Each number is 128 + 32 x the weight over the matrix's rms, rounded and kept within 0 to 255. Layers, rows and columns count from 0. Numbers have three digits each.

# v: layer 13 attention value, 128x160, rms 0.0457, rows 67-83, columns 80-159
# o: layer 13 attention output (transposed), 128x160, rms 0.0566, rows 67-82, columns 80-159
v67:155099091119145174134171184143124165183128087128132088145142148142083142034066133172155194101141088147111156145095093152026157120099070107129195122099131157161095116136116103151147168131104146105126174098123088111091141181098073160084176116
o67:126214077112186177131102101114129106088108188142042036135119129088205155200182197100188075155106179138087154092178122140183132171146127104101066131116168133142113202150219086097179081111169097121106112132107098110181112099149083128151092117
v68:135111076115159098117145123107126104127051108058123130136056121175165112091145153139211097100124115116133127174119152165111186171170130124134103129128153135140075138131160093134216129136119185149114142154178148092122146073120156079165146105
o68:138165151106135088141058161076161116071176144161175137144132225178075144169060132123077174105122111099110120038188187056081123151117101154126078101094123134105175116100196129134031081122110139146115149080043142037089139188158123094115085060
v69:143113179176187158190149117111134125158109145141073152132193073026157096092112090080064163180162193111115122159168124100170065142146138148106165168070099102183156037136132097090132150104125148117098139061158154082111139143185119051114061096
o69:184131103118087147112120122118059118166143139140141092091127138115073089169115095173117060058113058115084085110060202134192138072123122185178116126120155129156065161110182114172147144137191115139116118115082152184175129115114135140143156147
v70:176115104126117124177160110137106127134182186089092134067109070087060097169117187130109107156072083197135109074149131117090116163146059151123134127084120170047097089084123158153151107103194046104146080075069146143200181047106135119071098065
o70:073133075151119162132102170131101124107127124151092105150116162158152206089133095124130171107148209137028135128135135149134135135110114165088145121192102145086089106083083184113125101203061113191104163209156074114116094123123165233119068152
v71:133216181161180145156148126102133090103176112135155168062113115169167104086145114208122077130118133154101080126081219145093081110078154120147140118130137096132099113173110103194148150132088150130077139145141175104143096040109135126164144093
o71:160153085135133094085155140131135110217157163143096190127170113071163131095100167133137179165121110137097170078134078112129110115155179108143137093070087148139203064145154135097221094160167133082069159120073091121135114144213092170193123130
v72:145114178117092125098180123172166121173196049085126114095093120037154126139133113123118147129188129126149089140142159109154170099173072116101093180083058176153095136205108139192116095107166164180168161120158193124100200141104164182114122148
o72:121054145136112129190130156099140091122123138170072140124124178116176086157083164141129103077174137096139195014077142100110079187141157175099199137136133048123101145071110104128109170151129072151115150168114067164071116085092142153187076141
v73:133157145057122077155065119101118129116143120104138141107178155126083141082102134122061036156161141124165171157072203138177161089155158131182171061153147225136140188120158121146172087144168177098170118115137083156141080150101108149109171093
o73:130144090162180116151170107149123140126155116144126149069074181073003076126103070135099130153160165092166128128173082056114082118085131112064113140125090107151137037143078081107100137162103108174066146097100128141129126142059151133192160136
v74:089143101192119132099170124155164097154139164179159163200089130115116033141179188086086123123199082175101118107061125095150127150139158164145154159104152099183139058143141124144136183150121166124196177104065129107128115085142157137118100173
o74:110097127093164160081147128125182109156166189109177113105102121163151134154076125148082162136198190117066019174100173115046124106136131187141096200145095126107129210131140068079136150151181155122077098104154126147134146194155073090109159074
v75:118119125109154195159139137101186134063150096138078113121123074127142074109100107169159204185068166131118147213116097130097155136120120131170104085144106166079099120088145156086139096053154143139225101129115139147193127121192194077151122127
o75:152106138130118156149144222126131205145107134095113066175138141065161137108169119075136130083135119107095142058104152126132217159119063158180111152126147129141054093093125115110104129146123153063107106121092059111165090131085163115104126135
v76:131137130181139151078183185153117147055115107170107095122152105097160126109197139139159118131130140133098060118088193110097118166106114104058091105172183107151146153225113119135124099131118062110136131146152066108115108175124079120107082147
o76:082184129126124082155098135088107122200163147136137141151131064161131134097119112128176142207139160153206171150149101137144181169130191141156106177135084106121131121093196129134041125104181096087112075162115078112135159071105119150156105143
v77:136158109063067117117117123106126091146011190124172238147117117123100106098115123152103109114164158147160132132109154104090138168152228121086122119101082128137175099159133111133125073126137100212206144126124147073135156172090192137116116147
o77:148150141098119111125121139104113116109162103029113126147091140207122071155082138110139115115124109183126124155129091148142160162162100049125184103155151117107154151072180123161107186178074118173098158113082138114165091116224174084154121166
v78:152065162144155165125126088089129042147119158082111102071174076132131125086099123161125130183186119054103167117161234184111092118169158114119162106119089099117136128075172160073138102147059167100123102110082029090174152052200101125064212136
o78:112206127086083103165088159130167134080087151090150148096170145141026127112099129176140179155050147149128130077081083129169169109157143087150072169132163100134151146086150123162182112169237101182084138120136128074096099069130123156174069094
v79:099099161203100092157175128166118137128135133082159194131082081029101152078151122091123087065107207129101124140131113154126096098135196139141078128139091224196160108114131138182156136143074093119157170111177088083092162119129068114168127134
o79:156110102092087124065153104133129144083183149168145146156080131087145122168133041167084090180108112137117053070069100145149149162177126151136176091123120070143240141201078075060088060203152157164163073127078102160134148100162171162080130089
v80:239114135132124063100053116153122166158124105109130101075111091127113132064131147130117048093104160114113136160153116121113154122129122051171111108152133136181160140132125152089152140176130109183090155161155178138103126090166215115109089146
o80:118102158113098150124154089110121133131126107089194206124124197083196149131203162147159104138186032078130126096112078133075112122132160188132039081055104131079102136055160161164133214100221082161130098126172117139159200152114156182236138140
v81:189116117110189140127155091062099133160137135121141121110120157188128121163081090149095189084148147140142128142176167080165101041122127168113057125172170165128096106146114100141143185136121139098105156131112156170157127122067100059173061114
o81:080169200153113138078151109183142112141122061115110149132109154153180137098117104102105095148116081167065217034149155109132168169173124099088084223119129111156175118106140073148156115116155114040067114018130102175151133150173190151139135106
v82:119128105105208176105103224194150135103148182157119158079063136123096141131125037056132169142113075122175133126143202171131161173118118136155171194131093165122148116157011123160125166182152142126166087167178154134109154186091123131063126116
o82:131132145149163054092104116110101169113151103082166160134101111176133092137083233174151133147154142069162127090047094096112139122145123066084070126205181162119166136152164179071084088085152122151153066173104126140142174099125132224191171137
v83:120103165089069149087138163130054187138149147133095171148127126117116143135082112144184114087113077148148074135138162157033086162163153145178112063096074136119077061169129134184108128182142107129131175165140114167172181094121101161193117221